From a checkpoint of a small transformer trained on Wikipedia.
Size: 4 heads of 64, 18.4M parameters.
Architecture: LayerNorm before each block, tied embeddings.
Each number is 128 + 32 x the weight over its row's rms, rounded and kept within 0 to 255. Layers, rows and columns count from 0. The size above them is the row's rms in percent of the matrix's.

# layer 12 attention value, 256x256, rms 0.139, rows 170-191, columns 64-127
size [ 90  85  94  85 102  95 101 100  93  91  90 105  95  99  78  96 101  97 103 103  94  89]
[[ 82 144 182 124  85 108 102 108 166  89 137 154 134 133  71 156 159 143 143 104  76 106 146  84 134 132 129 155 174 193 179 144  84 158 102 130 164 125 111 128 107 164 105 138 121 135 116 163 171 160  52 147 119  65 129 130 136 134 151 143 144  35 142 101]
 [152  61 111 142 112 126 104  51 131 195 129 126 113 143 117 143 123 147 149  93 124 169  86 141 187 115 164  94 192 131 104  96  94 106 171 134 125 131 171 114 150 135  78  83 140 158 148 151 112 107  64 146 104  93  96 110 102  82 124 148 108 116 130 157]
 [ 67 219 140 160 135  82 146 157 129 124 160 109 196 133 192 153  84 166 159 131 147 160  48 103 141 180 125 142 106 103  96 167 102 158 126 132 143 105 166 120 142 129 116 104 110 116 159  91 125 190 161 117 143 103 134 107  93 115 139 201 146  83 145  97]
 [ 92 140 155 113 108  69 147 149 106  64  77 105 121 172  85 166  49 174 173 148 124 107  97 132 133  95 100 145  75 140 149 111 127 146  97  94 124 155 158 115 105 129 132 117 110  70  79 129 126  77  82 104 136 125 117 123 163 115 163 154 141 147 166 147]
 [150 169 131 122 147 147  89 119 103 120 139 168 155 132 123 175 158 132  82  91 107 112  68 153 166 195 160 159  88 153  70 155 152 116 138 143 115 188 192 148 120 154 124 120  51 195 124  89 108 115 119 113 142  96 130  94 101 109 114 123 172 142 103  80]
 [ 88 146 182 127 143 167 202 143 208  89 141 129 122 122 118 117  80 164 136  98 175 108 125 111 122 102 150 142 145 117  97 144 135 154 171 165 127 126 121  62 133 150  80 125 128 125  83 100 131 139  58 106 109 141 186  82 136  42 115 119 121 102 104 108]
 [ 50 160 158 101 176 109 141 115 131 127 133 117 137 136 144 114 131 140  98 131 115  93  86 143 128 183  63 119 172 160 143 108 133 123  57  68 145 173 162 168 142  80 142 128  71 113 126 132 151 124  99 113 145 126 142 105 111 130 136 153 159 118 115  90]
 [145 108 130 112 188 170 129 129 121 185  93 155  85 158  98 126 112 171  91  92 140 130 140 158 119  82 113  84 119 127 102 136 149 137 150 134 139 128 190  67 112 117 159 160  97 143 121 114  96 129 154 109 165  96 189 129  83  60 122 162 181 126  73  87]
 [107 149 138 118 104 169 130 165 102 134  91  95 116 100 105  98 228 123 162  85  72 131  95 168 165 130 168 138 123 149 141 104 103 100 165 111  67  65 134 101 103  95 107 134 166 118 173 134 104 111  93 185 120  58  82 133 151 126 166  74 144 161 137 168]
 [101  96 128 166 153  68 138 151 151 143 155 110 146 114 115 122 202 138 167 152 145 157 131 117 129 124 114 114 153 137 151 202 130 132 124 146 136 145 116 150 173 152 118 144  93 114 129 130 139 184 168 122 120 153  95 118 173 101 107 171 159 158 188 127]
 [ 78 114 158 125  92 165 134  75  98 141 140 141 127 108 172  88 132 101 124 126 163 179 141 130 159 115 138 102 132 143 191 141 136 130 106  97 134 134 171 158 106 127  93 107 118  89 141 119 140  55 109 114  97 148 137  94  52 102 148 113 161 145 113 162]
 [ 70 193 101 129 129 141 123 139 137 191 142  87 157 119 120  60 107 153 101 123 127 112 114  46  47 164 106  87  94 114 126  95  60 144  50  97  79 137 119 143 131 185  90  82 166 108 153 112 129 115  81 115 103 116 151 122 147 122 130 139 115 141 219 111]
 [153 153  97 115 163 118  89 103 157 135  93 179 178 149 150 124 152 156 125 141 140 159 108 160 100 150  78 130 171 112 131 130 150  86  70 101 160 136  66 155 140 115 140 112 113 133 127 157 134 192 158 171 100 154 112  65 161 162 121 125 121  88 108 120]
 [117 123 124 216 112 137  98 166  53 116 122 130 106 147 129 161 130 103 141  81 108 125 112 139 133 121 139 141 192 111 143  88 171 122 118 116 131 150 132 150 165 145 169 136 108 128 129 109 103 155 126  96 136 135 141  97 145 125  81  82 120 122 102  59]
 [146 137 160 177 146 141 108 194 127 144 115 182 117 122 117 112 142 110 135 198 125  84 118  40 108  99 117 154 146 191 150 117 139  80 169  95  79 146 115 132 136 152 113 122  68 134 134 132 157 154  85  89  93 133 149 147 114 119 180 122  71 107  93 112]
 [115 167 119 127 140 180 124 144 118  68  32  98 134 159 146  87 118 145 134 128 167 156 152 112 142 149 167  93  62 106 106  59 119  86 187 107  94  90  95  54 151 175 104 125 143 121 119 117 116 106 108 112 121 127 166 104 126 107 120 155  73 126 145 147]
 [118  94  93 119 138 123 123 165 114 177 172 162 114 115 119 103  78 128 136 156 104 173 127 169 147 142  96 127 125 146 129 141 123 168 180 157 148 102  42 200 147  83 176  55  74 157 119  94 114 160 123  74 119 119  70  65 206 129 129 119 157 138 141 153]
 [139 140 117  96  91 148 137 124 199 141 168  89 125  92 173 147 101 116 135 163  99 109 103 135 129 121 119 103 176 132 128 128 100 118 112 129  94  95 177 149 186  76  98 127 152 118 149 157 115 130 102 106 110 152 127 140 128 134 142  81  93 168 178 172]
 [151  57  97  57 153  94 182 126 101 172 113 157 101  94  93  95 136  71 148 155  98 221 131 103  94 108 141 121  75 174 164 175 161 101  85 119 128 131  98 121 174 123  87 170 116 142 145 115 165 148 147 126 113 120  98 170 164 140 151 133 105 103 143 167]
 [129 139  82 117 136 154 116 160 176 117 102 147 137 117  99 115 182 128  93  89  99 160 131 130 125 129 134 148  87 119 125  98 132 126 134 140 103  81 149 185 170 152  78 129 185 114 222  84 125 100 171 104  56 102  86 165  78 114 132  76  71 167 122  55]
 [136 134  95 124 129 157 178 108 173 126 139 134 126 119 163 131 147  83  86 107 149  97 139 138  90 100 177 117 129  89 174  86 125 139 125 124  75  94 100 144 124 137 150  85 120 126 135 101 193 146 107 129 158 108 140 172  91 186 120  68 102 141 150 148]
 [133 102 146 155 169 116 146  92 147 143 129 142 179 174 138  83 134  87 173 100 133 127 132 104 132  94 204 159 132 144 157 143 132 196 114 186 105 110 112 116 145 139  92 153 139 115 135 191 155 118 121 156 131 138 145 103 135 163 133 115 108 120 161 112]]
# layer 12 attention output (transposed), 256x256, rms 0.12, rows 170-191, columns 64-127
size [ 98  97  96 103 109 100  99  99 100 102  98 110 104 105  94 105 104 106 106 107 101  98]
[[129 139  58 165 167 139 185 107  90 137  85  75 134 125 138  87 143 118 138 108 101 105  46 114  99  88  89 146 181 126 134 119 155 161 116  96  96 163 113 115 122 140 179 135 121  75 124  89 122 106  89  80  96 124  92  91 139 126 218 143 111 169 152  87]
 [ 82 184 111 123 166  95 130 219  99 182 168  74 162 163 143 134 125  88 178 162 147 124 152 108  93 161 171 125 103 144 160 134 119 129  58  91 126 162 124  57 114 136 119 146 151 120  86 135 157  78 154  85 182  90 148 156 115 158 153 164 162  94 124 193]
 [110 113 147  48 119 175 106 108 216 133 112 181 124  90 148  87 153 169 176 118 130  88 126 133 183 114 123 139 109 175 116 129 170 132 160 187 145 124 146 147  93  99 152 118 166  91 144 109 170  81  85 203 129 170 141  81 184 107  84 103 149 112 136 146]
 [123 177 140 141 129 163 109 188 130 151 147 159 121 156  94 112 157 175 120  98 146  62 139 116 108 123 124 134  69  87  89 173 101 132 126 141 138 157 110 126 115 168 155 107 129 147 188  53 106 146 167 170 104 196 164  99 179 141 153 164  96 109  97 105]
 [151 160 147 167 101 117 152 146  58 183 158 104 141 128 200  70 100 162 103  27 136 126 134 134 150 167 134 134 118 117 164 122 125  84 144 122 115 172 140  50 155 109 105 189 144 115 148  79 211  93 110 129  63  98  48 132 131 157 136 141 110  94  59 154]
 [128 144 119  92 139 173 134 147 143  86 145  64 104 157  56  97 176 119 137 143 154  97  90  61 154 193 123 133 144 164 135 120 163 151 159 104 130 105 134 160 144 145 114  51 137 134 163 134 140 116 127 144 182 111 120  74 118 110 145 171 110 127 102  80]
 [213 144  92 168 128 169  90 148 151 126 139 138 114 124  84  89 149 103 107  94 133 140 114 145 149 100 188 112 147 112  92 148 112  92 120 133 158  74  97 147 108 156 114 145 124 123 114 100 127 106  95  98 147 171  47 127  64 145 159 182 156 165 125 145]
 [ 80  72 127  98 112 120 115 179 114  60 109 135 145 190  96 125 124 132 161  78 108 106 204 118 153 133 130 136 184 119 112 107 110 131 140  73 130 129 121 178 111  70  94  73 213  71 101 132 106 178 136 163 128 157 139  95 132 163 172 160 133  41 133 142]
 [176 101  96 127 157  96 131 181 165  92 165 110 131  96 164 174  75  97  90 140 143  68 121  83 133 118  61 134 154 203 180 143 118 153 146 104 121 118 164 166 105  70 127 112 156 133 126  83 140 171  90 115 126 139 127 107  93 171 150 122 107 115 143  88]
 [134  78 114 118 103 142  92  99 138 163 128  84 112 114 114  96 120 113 149  77  95 101 114 160 159 119  97 255  81  80 131  88  81 133 141 125 150 124 132 133 154 171 146 125  97 115  59 110 135  97 168  62 124 202 159 175  64 145 133 152 119 130 116 138]
 [175 160 121  80 100  70 138 176 110  58 114 168 162 129 119 157 140 171 146  82 106 139 122 146 128 155 139 118 121 132 109  96  80 161  89 132  99 163 143 153 134 129 102 134  65  93  95 158  89 165 173 149 118 126 118 167  82  78 100 116 166 104  95 151]
 [154  90 112 110 161 119  85 141  82 154  90 186 113 113  78  94 128 116 129 127 132  49 126 137 176  94  85 139 152 151 129 145 125 152 112 164 134 107 142 112 223  98 189 114 209 173 112 153 123 133 149 173  80  82 104  97 150  94 114 128 122  92 118 133]
 [153 186 133 110 122 170  98  75 123 143 105 180 185 128 157 167 105  64  91 129  97 154  99  68 144 123 162 116 101 131 100 135 103  97 128 184  67  82 154  64  95 101 119 174  87 157 127 125 118 137  55 111 133  95 123  94 128  92  54 121 128 113 101  76]
 [106 135 157 103 114 137  66 119 208 123 148 119 167 173 153 113  76 153 113 108 171 187 172 136 151 116 184 115 113 156 172 118 111 109 161 108  91 188  88 111 107 148 115 110 155 172 117 117 173 120 136 136  83 160  78 137 146 148 150  97 133 146 120 140]
 [112 120 110  99  77 165 163 115 159  86 148 124 131 127 164 170  83 131 121  51 117 155 133 112 130 118 131  80 134 155 199 171 137 183  82 144 124 209 115 123 110 153  82 143 115 132 129 165  77 116 133 114 183 145 145 123  75 116 185 121 116  72 110 154]
 [117 173 124 165 102 130 133 126 135 200 120 147  85 120 102 112  94 116 100 120  72 125 127 103 106  81 135  68 118 128 146 154  81 172  70 154  98 145  88  98 124 152 178 116 161 115  65 127 111 115  94 203 164  83 100 118 138  79  91 124 143  72  99 129]
 [140 109 119 179 152 132 149 139 194 100 140 173 139 156 156 168 123 111 147 103 122 128 138 102 185 140 130  91  54 123 152 136 121 157 149 183 104 161 208 141 128 110 172 113 136  99 144 167 214 114  61 153 119 135 178 147 118 144 111 119 131 123 114 180]
 [110 164  72 141 122 133  64 113 106 180 121 187  96 121 126 181 166  93 101 110 159 129 139 155 104 163 108  87 118 147 118  45 122 175  98 138  96  93 145 158 136 133 116 128 131 105 173 167 145 170 124 146 132 116 117 108 124 118 189 120 160 151 158 119]
 [101  92  73 136 123 156 142  89 121 178 121  87 132 155  94 148 119 140 139 157 137 119 112 110  89 109  92 131 127 167 132 123 151 163  97 158 179 142 102 117 125 117 104  88 106 143 107 124 142 171 143 122 159  80 120 139 145  91 125 207 119 160 102  98]
 [158 127  96 205  88 117 138 103 148 145 142 159 124 113 110 153 138 130 158 134 137  77 110  93  73 134 142 129 147 146 140 113 116 180 116 181 100 103 115 153 160 189 127 190 145 176  91 156 140 173 115 150 145 119 113 209  99 121 161 143 103 156 206 175]
 [112  66 138 109  82  94 129 123 197 129 156 135 161  43 146  94  79 105 138 139 149 119 129 176 122 165  96 108 104 143 122  91 162 137 118 162 159  62 162 127 129 127  56 107 165 152 129  98 129 121 168 173  91 140  95 119 143 148  96 111 120 194 158 117]
 [114  90 133 107 129  91 141 182 115 135 153 155 111 140 160 166  82 120 163 116 149  90 135 128 165 117 110 203 110 114 116 114 111 119 104 133 139 111 118 129 126 128  73 126 119 200 166  69 114 167 160 117 164  91 103 139 121 120 154 125 155 118 151 133]]
# layer 12 attention query, 256x256, rms 0.138, rows 192-222, columns 64-127
size [ 90  96  93  94  89  88  91 108  89  92  93  88  91  87  94  92  91  88  91 100  84  87  95  85  97  89 107  93  93  90  85]
[[112 123 150 156  95 164 194 138  77 115 121  97  96 124 129 135 151 137  75 100 105 157 132 124 101 115  97  92  82  67 106 193 150 131 146 127 173 174  75 106 107 179 137 166 116 126  84 130 129 159 129 135 133 154 112 100 122 177 123 123  55 111 114 135]
 [102 107 122 137 120 132 206 106 162 149 110 166 161 190 108  79  96 174  80 116 145 174 134 156 117  80 113 145 139 174 117 162 185 173 133 174 157 118 115 200 157 102  95 153 104 113 105 190 126 148  94 120 150 143 122 107 100 129 146 118 147 103 127 127]
 [147 164 118 104 132 151  71 114 137 134  93 159  84  39 162 132 133 146  95 122 154 120 110 142  71 113 124 117 174 157 175 125 108 154 118  95  99 163 131 142  83 136 184 215  98 140 183 176 155 189  88  92 137  96 118 109 193 130 134 151  95 118 129 126]
 [145 123 164 133 138 134 130 130 178 112 123 160 155 130 169 118 124 105 138 184 122 129 113 135 137 109 111 141 137 175 151 147  92 175 137 140 170  99 107 129 194 108 133 109 133 156 156 149  73 124 140 101  83 112  74 104 153  46  10 121 157  52 141  90]
 [138 136 120 108 123 199 127 107 150 154 131 143  94  88 109 113  92 154 126 106 149 124 151 186  74 147 172 162 106 106 158 149  87 145  93 108 110  74 125 124 172 121 124 172 159 129 107 145 120 127  96 122 119 128 150 146 115 155 197 138  76 106 153  96]
 [103 104 163 149 174 119 129 101 120 166 156 110 131  93 105 107 112 100 131 112 160 146 129  96 160 122  92 115  99 117 147 118 131 113 114 145 143 136  91 134 163 111 128 144 170 151 108 112 136 135 170 207 167  92 118 114 132  96 128  89 150 193  54  85]
 [156 140 128 132 156 102  88 139 105 120 166 122 139 161 142 147 149 121  89 151 149 166 104 133 116 171 149 136 140 102 160 128 134  98 163 121 135 133 130 108 154 190 157 168 153  55 157 157 165 156 121 114 126  98 118 140 134 131 175 100 116 151 146 117]
 [138 165  82 160 125 199 124 137 172  98 151 106 101 102 101 152 137 115 102 156 139 129 102 131  44 119  99 136 131 139 146 125 130 187 138 107 109 125 167 126  79 136 161 102  86  90 136 152 159 158 100 144  93 119 153  70 137 169 158 104 153 162 148 134]
 [101 117 179  54 157 185 105 120 119  98 169 151  91 112 136 143 119 175 134 152 158 209 101 122 133 137 121 142 160  90 150  87  88 173 101  91 108  94 106 101 111 129 165  82  92 133 100 113  75 150 114 112  34 178 192 119 135 100 115 155 223 103 144 135]
 [153 169 113 189  88 128  98  95 125 115 129 190 113  74  89 145 147 110 162 135 126 139 134 143 169 182 159 136  95 146 113  94  42 110 121 144 184 134 118 110  95  99  87  76  79 167 129 125 137 147 107 133 110 135 139 129 158  99  71 115  98 150 143 159]
 [132 137  90 132 180  89 162 105 103 153 115 113 143  71 172 188  99 140 137 142  71 128 165 143 112 107 102 160 117 170 142 128 114 111 107 214 135 137  96  72 138 157 179 155 124 143 135 129 143 195 130 133  75 142 112 110 142 150  82 143 119  91 147 109]
 [ 94 125 171 171 129  99 132 104 117  69  93 148 122 166 115 206 129  81 127 133 125 113 128 121 132 200 135 128 112 138 132 112  70 156 123 139 172 131 188 148 178 103 156  89 136 102 152 156 111 122  89 116 192  83 141 174 173  92 119 158 138 168  90  79]
 [ 90 132 145  83 127 105  73  99 138 197 165 115 139 147  82 112 124 112 133 122 124 204 164 104 127 123 140 154  94 139 135 154 165 144 137  85 151 176 176 150 166 136 156 123 157 133 134 148 106  86 132  90  96 142 117 121 142 135  93 208 145 164 128  97]
 [ 74 177  82 151 117 109 125 137 101 123  96  99 136 130 134 136 101  91 136  63 120 113 117  98 116  91 107 135 120 176 164  57  87  93 134  94  71  44  89 145 153 132 150 122 159 174 119 115 192 147 132 124 135 103 147  91  92 111 180 110 179  81 140 127]
 [130 120 105 180 189  70 115 116 170  71 116 111 144  99 129  82 119 179 110 159 122 158 192  87 144  90 174 102 126  55 116  85  90 121 131 161 132 108 162 128 132 148 115  99  89 145 120  83 109  64 154 157 163  48 140 183 118 112 108 101 169 122 112 140]
 [ 96 161 125  90  90 142 115 177 116 173 164 105 138 142 115 176 113 129 119 127 113 101 150 149  66 151  86 147 181 155  93 110 124 155 132  69  48 127 139 137 157 138 197 202  58  72 121 109 136 154  89  89  79 114 145  97  99 166  89  76  93 119 103 118]
 [ 75 186 112 138 107 141 122 156  91 172 164 129 148 206  89 128 106  99 107 101 110 172  54  93 111  69  81 134 156  89 207  97 130 162 158  74 154 120 124 118 145 154 111 135 127 125  52  96 102 163 104 126 123 198 121 125 148 162 170 203  85 122  74 150]
 [169 130  82 111  53 132 113 137 159 109 144 104 144 140 128  81 161 148 140 133 180 107  91 119 143 133 123 112  91 113 113  82 122 145 178 143 130 111 114 135 145  35 155 145 144 214 187 167 153  93 130 186 127 168  62 170 110 156 139  74 130 100 154 162]
 [ 98 199 120 124 142 150  98  70 125 197 102 184 159  90 132 112 105 140 170 145 104 117  93 129 100 121 115 116 147 139  96 123 142 125 169 131 148 101 143  92  63 124 118 150 139  70 117 130 106  84 189 157  98 144  99 112 105 142  80 152 141 164 167 145]
 [ 97  73 146  84  68 137 163 124 157 121 136 148 142 180 154 118  93  60 150 113 158 103 110 158  69 158 121  99 113 108  98 167 125 138 150 134 114 153  88 130 181 113 111 151 188 122 113 101  99 101 167 157 104  93 156  95 154  92 110 103 150 121 103 138]
 [ 89 114 108 139 107 101 139 155  85  96 133 120  97  99 119  91 184  76 121  49 136 143 122 160 130 140 106 135  79 150 138  86 120 122 126 192  82 135 186 134 191  71 109 129  97 145  64 170  99  89 177 175  81 110  87 158  88 110 117 190 142  86 137 135]
 [163 154  97  91 113 144 116 110 161  93 179 183 160  92 128  90  55  70 107 162 182  82 157  53 143 170 133 141 108 162  95 124 174 128 142 151  61 158 113  96  76 151 171 121 133 141 122 110  97 151 118 149 129  72 106  81 156 133  92 154  95 128 134 134]
 [126 175 143 111 127 115  96 156 147  84 125 156 132 211 134 177 159 114 139 110 127 116  99 101 129 212 166 158 115 115 136 128 128 117 147  95 113  98 150 195 136 153 104 108 155 157 204 118 167 168 145 120 124 143  87  88 162 193 152 105  47 162 117 126]
 [ 60 124 133 111 112 118  95 142 143 185 113 119 126 211 120 146 108 157 161 128 185 102 140 142 131 155 190 177 196 132 102 182 128 147 155 161 109 120  53  73 133 138 159 109  63 109 117 185 177  93 143  86 104 102  87 130 156 108 119 138 177  76 112 201]
 [148 142 110 128 122  96 150  97 178 106  91 128 149 174 210 107 158 165 117 145 147 162 121  80 138 170 146 110 101 143 137 111  68  71 147 139 120 129  95  86 100 140 133 134 118 146 122 127 119 100  97 180 132 117 188  93 112 132 146 148 108 140 137  93]
 [171 123 123 144 149 117  87 148 102  85  86 139 127 144  21 174 186 142 114 136 126  40 141 100 111 127  96 143  96 170 149 131  95 111 113 113  78  76 122 134 108 146 107 127 114  81  95 152 122 173 181 122 156 136 164 147  91 164 116 118 120 118 161 160]
 [149 104 120 135 122  81 128 181  65  69 107 161 134 155 140 131 134 155  88 149  67 103 121 137  98 139 154 125 172  79 114  73 125  98 147 163 135 119 188 151 123  97 148 161 145  73 134 223 128 150 123 128 155 149 149  68 106 125 170 162  57  97 160  90]
 [117 169 135 158 129 173 152 107 129  87 140  99 141 124 119 103 174 205  68  86 128 120 105 138 210 136  87 155 131 151 125  66 152 165 114  75 154 146  98 114 108  71 147 125 143 117 106 117 151 159 109 136 123 127 163 129 149 138 155 118 151 180  83 106]
 [ 65 154 119 142  99 191  94  69  87 164  92 124 108 125 126 109 120 108 137  80 138 152 120  69 150 129 137 131 159 142  54 124 105 154 108  55 145 110  87 125 125 139 119 187 122 107 140 137 165 108 156 146 117 172 150 112 117 134 139 121  46 148 149 160]
 [103 121 152 108 121 169 182 137 147 152 118 151 139 170 130  83 132 131 212 181  94 147 180  45 168  70  84  96  94 169 156 134  89 170 134 154 149 118 121 128  70 107 115  93 170 147  96 172 113  62 169 160 128 166  95 133  48 123 138 138 163 115 129 138]
 [125 106 127 120 153 140 104 120 128 157 105 181  78 156 138 136 126  83 100 150 105 139 118 110 145 165 162 114 155 102 141 169  39 183  93 145 125  58 160 176  99 127 122 119  90 169 132 116 122 118 195 111 119 141 141 113 142 122 118 139 105 123 138 121]]
# layer 12 attention key, 256x256, rms 0.139, rows 192-221, columns 64-127
size [ 98  91  92  91  97  93  90  99  95  91  92  96  93  91  98  96  98  95  95 101  86  91  92  93  92  94 104  91  98  96]
[[153 171 186 159 101  87  69 102 214 123 154  91 137 107  92 154 155 124 154 122 174  87 154 103 143 183 106 132 211  82 124 135 108  99 184 155 137 125 128 127  73 147 133 165 160 146 149 132 156  74 138 122 110 104 123 163 155 133 121 109 135 119 146 131]
 [ 95 111 121 161  86 165 169 121  55 137 157 147 221  62 141 161 142 121 153  84 105 123  58 112 171  97  96 128 124 107 134 189  84 111 114  82 150  78 116 137 126 120 128 137 160  86 173 151 168 142 146 136 131 170 116 113 141  85 115  62 104  94  99 144]
 [120 169 112 166 114 131  93 127 122 171 128 133 118 141 171 120 165 110 120 190 106  90 156 120 146 134 113 175 160 131 150 138 123  63  55 137 142 161  85 152 114 184 172 131 112  84 151 133 128 151 154 111  74 156 115 141 135 192 134 113  59 128 220 132]
 [143 123 126 115 138 187 150 171 123 129 144 109  93 176 205 172 140 141  80 105  50 110 109 178 171 162 210 120 104 144  90 144 118 162 103 115 146  91  97 100 126 143 103 135 118 107 137 196 111 126  91  94 152 183  92 143 111 168 158 120 128 107 122 203]
 [139 144 153 171 135 123 130  47 141 136 115 111 155 136  75 153  93 140 156 126 133 123 112 143  87 188 144  79  71  83  83 165 194 106 124 182 147 129 159 130 142 150 163 137 152 133 106  64  89 150 117 112 155 200 123 136 131 146 174 134 106 156 109 120]
 [144  98 147  89 150 169 161 107 160 114 149 118 219 110  81 121  80 170 100 112 140 104 144 136 160 143 140 198 118  86 111 106  59 155 126  63 161 111 112  73 118 160 152 116 138 142 146 142 119 163 155 139 185 119 127 154 173 124  99  94 112 160 129 139]
 [111 140  77 105 158  89 148 152 101 157 107 139 153 130 137 157 164 112 149 148 112  68 133 161 148 183 157 158 170 116 237  89 118  62 111 115 147 130  84  96 157 144 120  47 167  97  97 166 111 125 127  64 171 182 162 129 113 146 113 122 121 165 129 150]
 [147 140  94  85 166 125 187  52 173 134 171 119 101 140 107  88 117 162 132 161 105  87 127 136  89 195  69 120 169 137 201 109 127 110 183 119 205 134 148 125 144 131 127 170 140  89 131  80 132  99 155 130  92 109 118  86 114 159 157  96  94 158 107 101]
 [134 128 165 101 154 114  55 120 136 160 104 156 153 169 164 143 183 131 137 105 140 148 150  86 105 101 146 136 175 112 102 130 142 155 160 164 150 167 116 136 171 154 131  84 135 134 169 137  95 115  99  99  83 110 139  42 185 113  99  98 129 152 157  95]
 [167 145 114 123  82  60 138 153 107 181 139 127 100 119  85 157 195  88  48 115 170 144 194  94 184 210 170 121 154  79  81  74 110 215  87 172  75 116 176  98  95 150 148 159  99 109 130  99 110 105 145  79  76 130 152 159 110 133 158 149 148 127 117 140]
 [124  99 126 118  84 143 126 174 113 130 138 111 150 133 162 144 117 136 113 107 129 151 141 136 160 143 215 118 114 154  99 136 181 117  86  70  35 163  70  86 175 121 103  90 171 143  95 147 108 158  84 158 115 147 175 139 104 146 141 110  91 104 124  99]
 [136 125 122 171 116  96 124 105  99 162 111 158 125 119 195 117 121  66 114 136 147 162 137 150 121 166 156 158 185 117 132  80  85 123 193 133 110 147 158 143 152 124 103 112 133 151  94 167 186 159  93 116 109 116 148 141  90 164 193 110 141 125 121 147]
 [149 165 141  96 133 124 164 166 133 157 147 174 105 146 127 133 145 127  88 166  94 165 123 150 102 145  90  94 142  73 205 128 132 106 158 116 104 107 138 101 121  79  94 115 126 125 126 110 118  95  56 187 180 170 140  90  95 184  93 143 127  90 164 137]
 [166 150 133 113 159 130 118 130  93 113 130 131 102  96 115 105 106  93 137 107 136 148 153 120 166 184 143 124 117 154 147 136  59 104 100 132 106 105  60 118 117 134 168 151 177 152 136  57  89  62 105 111 100  49 134  92 187 135 130  88  99 184 137 138]
 [150 187 179 170 153 148  88  71 116 103 151 111 134 117 121 138  72 188  51 117 143 126 146 163 141 128 167  68 131 110 117 101 182  45 101 159 104  99 134 105 186 163 123 121  56 151 166 131 129 125 130 108 148 113 170 154 134 154 111 101 101 181 118 136]
 [131 142 112 146  97 157 117  65 158 164  88 120 139  98 156 107 121 135 167 132  80 117 132 107  93  86 112 166 122 144 157 104 115  67 161 149 117 142 137 146 178 169 173 106 119  90 169 151 166 200  86 128 101 110 160 118 102 212 184 116 107 194 166 154]
 [116 147 102 101 132 153 161 131 117 134 164 111  91 123 106 126 109 141 135 122 107 108 140  99 150 125  89 118  54 122 194 157 121  52 146 147  94 163 117 105  70  73 133 127 112 100  92  50 169 117  94  94 113  94 130 126 123 122 101 105  35 165  67 165]
 [117 113 157 149 152 199 161  93  93 110 124  90 118 130 106 167 119 166 170 138 144 110 174 134  93 123 124  60 135 135  79 124 175 139  85  90 116 123 119 131 147 141 115 223 107 106 111 189  96 184 154 116 142 141 165  70 116 150  88 138 178 150 147 158]
 [103 123 134  93 128 105 153 193 101  63  85  72 130 168 202 115 119 179 127 209 115  99 143 181 123 114  84 195  86 180 122 153  93 130 150 180 111  97 115 131 140 136 139 150 125 122 101 101 105 136 102 179 139 193 125 112  45  92  79 106 144 166 182 115]
 [100 143 133 122 125 133 115  88 201 157 118  61 123 176 212  94 114 117 128  31 123 127 131 113 154 117 131 156 121 157 152 194 101 136 152 110 113 101 129 144 120 126  97 125 123  63  95 169 185 154 151 189 123 120 167 131 152 102 126 152 132  91 193 104]
 [125 140 114 159 119 143 145 112  89 122 160 189 122  81 110 133 134 120 108 124 160 143 147 102 150 121 159 137 197 155  97 135 152 184 112  88 116 124 105 127 157 136 148 137 121  60 144 120 168  80 100 127 118 118 166  61 161 124  99 203 192  67 167 114]
 [131 132 147 135 143  63 166 121 164 118  95  78 107 175 135  99 146  75  96  98  97  39 105 175 160 177 176 129 155 125 123 156 104 182 168 133  64 105 128 174 139 117 136 109 109 127 115 118 114 179 117 156 127 102 144 103  83 156 191 118  93 129  95  86]
 [136  69  65 100  86 139 106 140 133 145 210 172 145 116 139 134 184  91 175  71 176  99 117 135 156 107 146 161 140 100 139 164 117 118 186 130 130 129 178 168 108  77 145 169 144 125 161 102 114 141 133 117 123 172 138 139 147 125 137  79  92 141 145 123]
 [137 136 141 106 113 145 139 167  90  68 149 147 130 196 150 122 132  81 123 151 151 143 123  74 152 135 172  87 130  88  85 116 107 135 106 111 193 182 125  96 152 142  86 131 136 130  57 203 116 152 109  90  84  73  78 184 120 128  82 171 122 147  71 110]
 [100 120 159 142 127 101 106 170 169 138 123 135 179 127 148 157 130  85 128  64 143 100 123 130 155 148 167 109 142 148 139 120  46 171 152  93 113 176 120 108  73 152 128 137 147  77 107  88 117  99  98  73 109 124 124 120 114 141 194  96 109 156  99 137]
 [137 109 108 162 145 103 143 106  89 115 147 203  90  81  92 157 138 195 143 133 176 134 148 158 186 175 131 129 132 103 111 150 130 158 114  96 141 103 140 155 127 106 146  87 175 124  88  76 125 194  91 120 150 128 166 164 146 225 151 120 159 137 204 188]
 [114 123 113 102 129 172 104 128 135 168 103 160 171 146 138 122 125 160 100 144 154 107 143  83 122 131  95 119 130 158 166 132 169 130 108 102 148 116 154 125 213 109 110 174 132 103 140  84 200 109 122 113  92 110 122 105 142 133 132  74 157 169 146 158]
 [ 86 162  96 138 111  42 135 134  89  92 106 115 115 108  62 139 136 140 102 121 161 163 111 116 126 164 179 116 159 142 182 112 111 127 167 106 125 115  99 159 147 210 136  91  84 152 139 126 151 191 105 132 172 162 145 123 156 109 140 139 124 101  59  92]
 [ 71 130  91  48  71  98 157 125 114 178 131 142 144 153 121 108 116 135 150 109 109 129 152 114  97 135 199 163 131 142 168 193 149 157  61 138 132 127 160 102 143 177 138 151 153 154  87  70 106 135 150 102 119 131 148 114 119  96  45 143 124 119 107 168]
 [106  94 159 165 165 120 135 137 122 105 146 142 121 104 100  80 130  62 200 125 131 118  84 142 159 122 143 167 120 188  80 123 105  96 117 123  94 126 154 114 124 175 114 120 108 138 117 116 117 121  96 104 126 162 166  96 120 121 113 180 123 142 136 119]]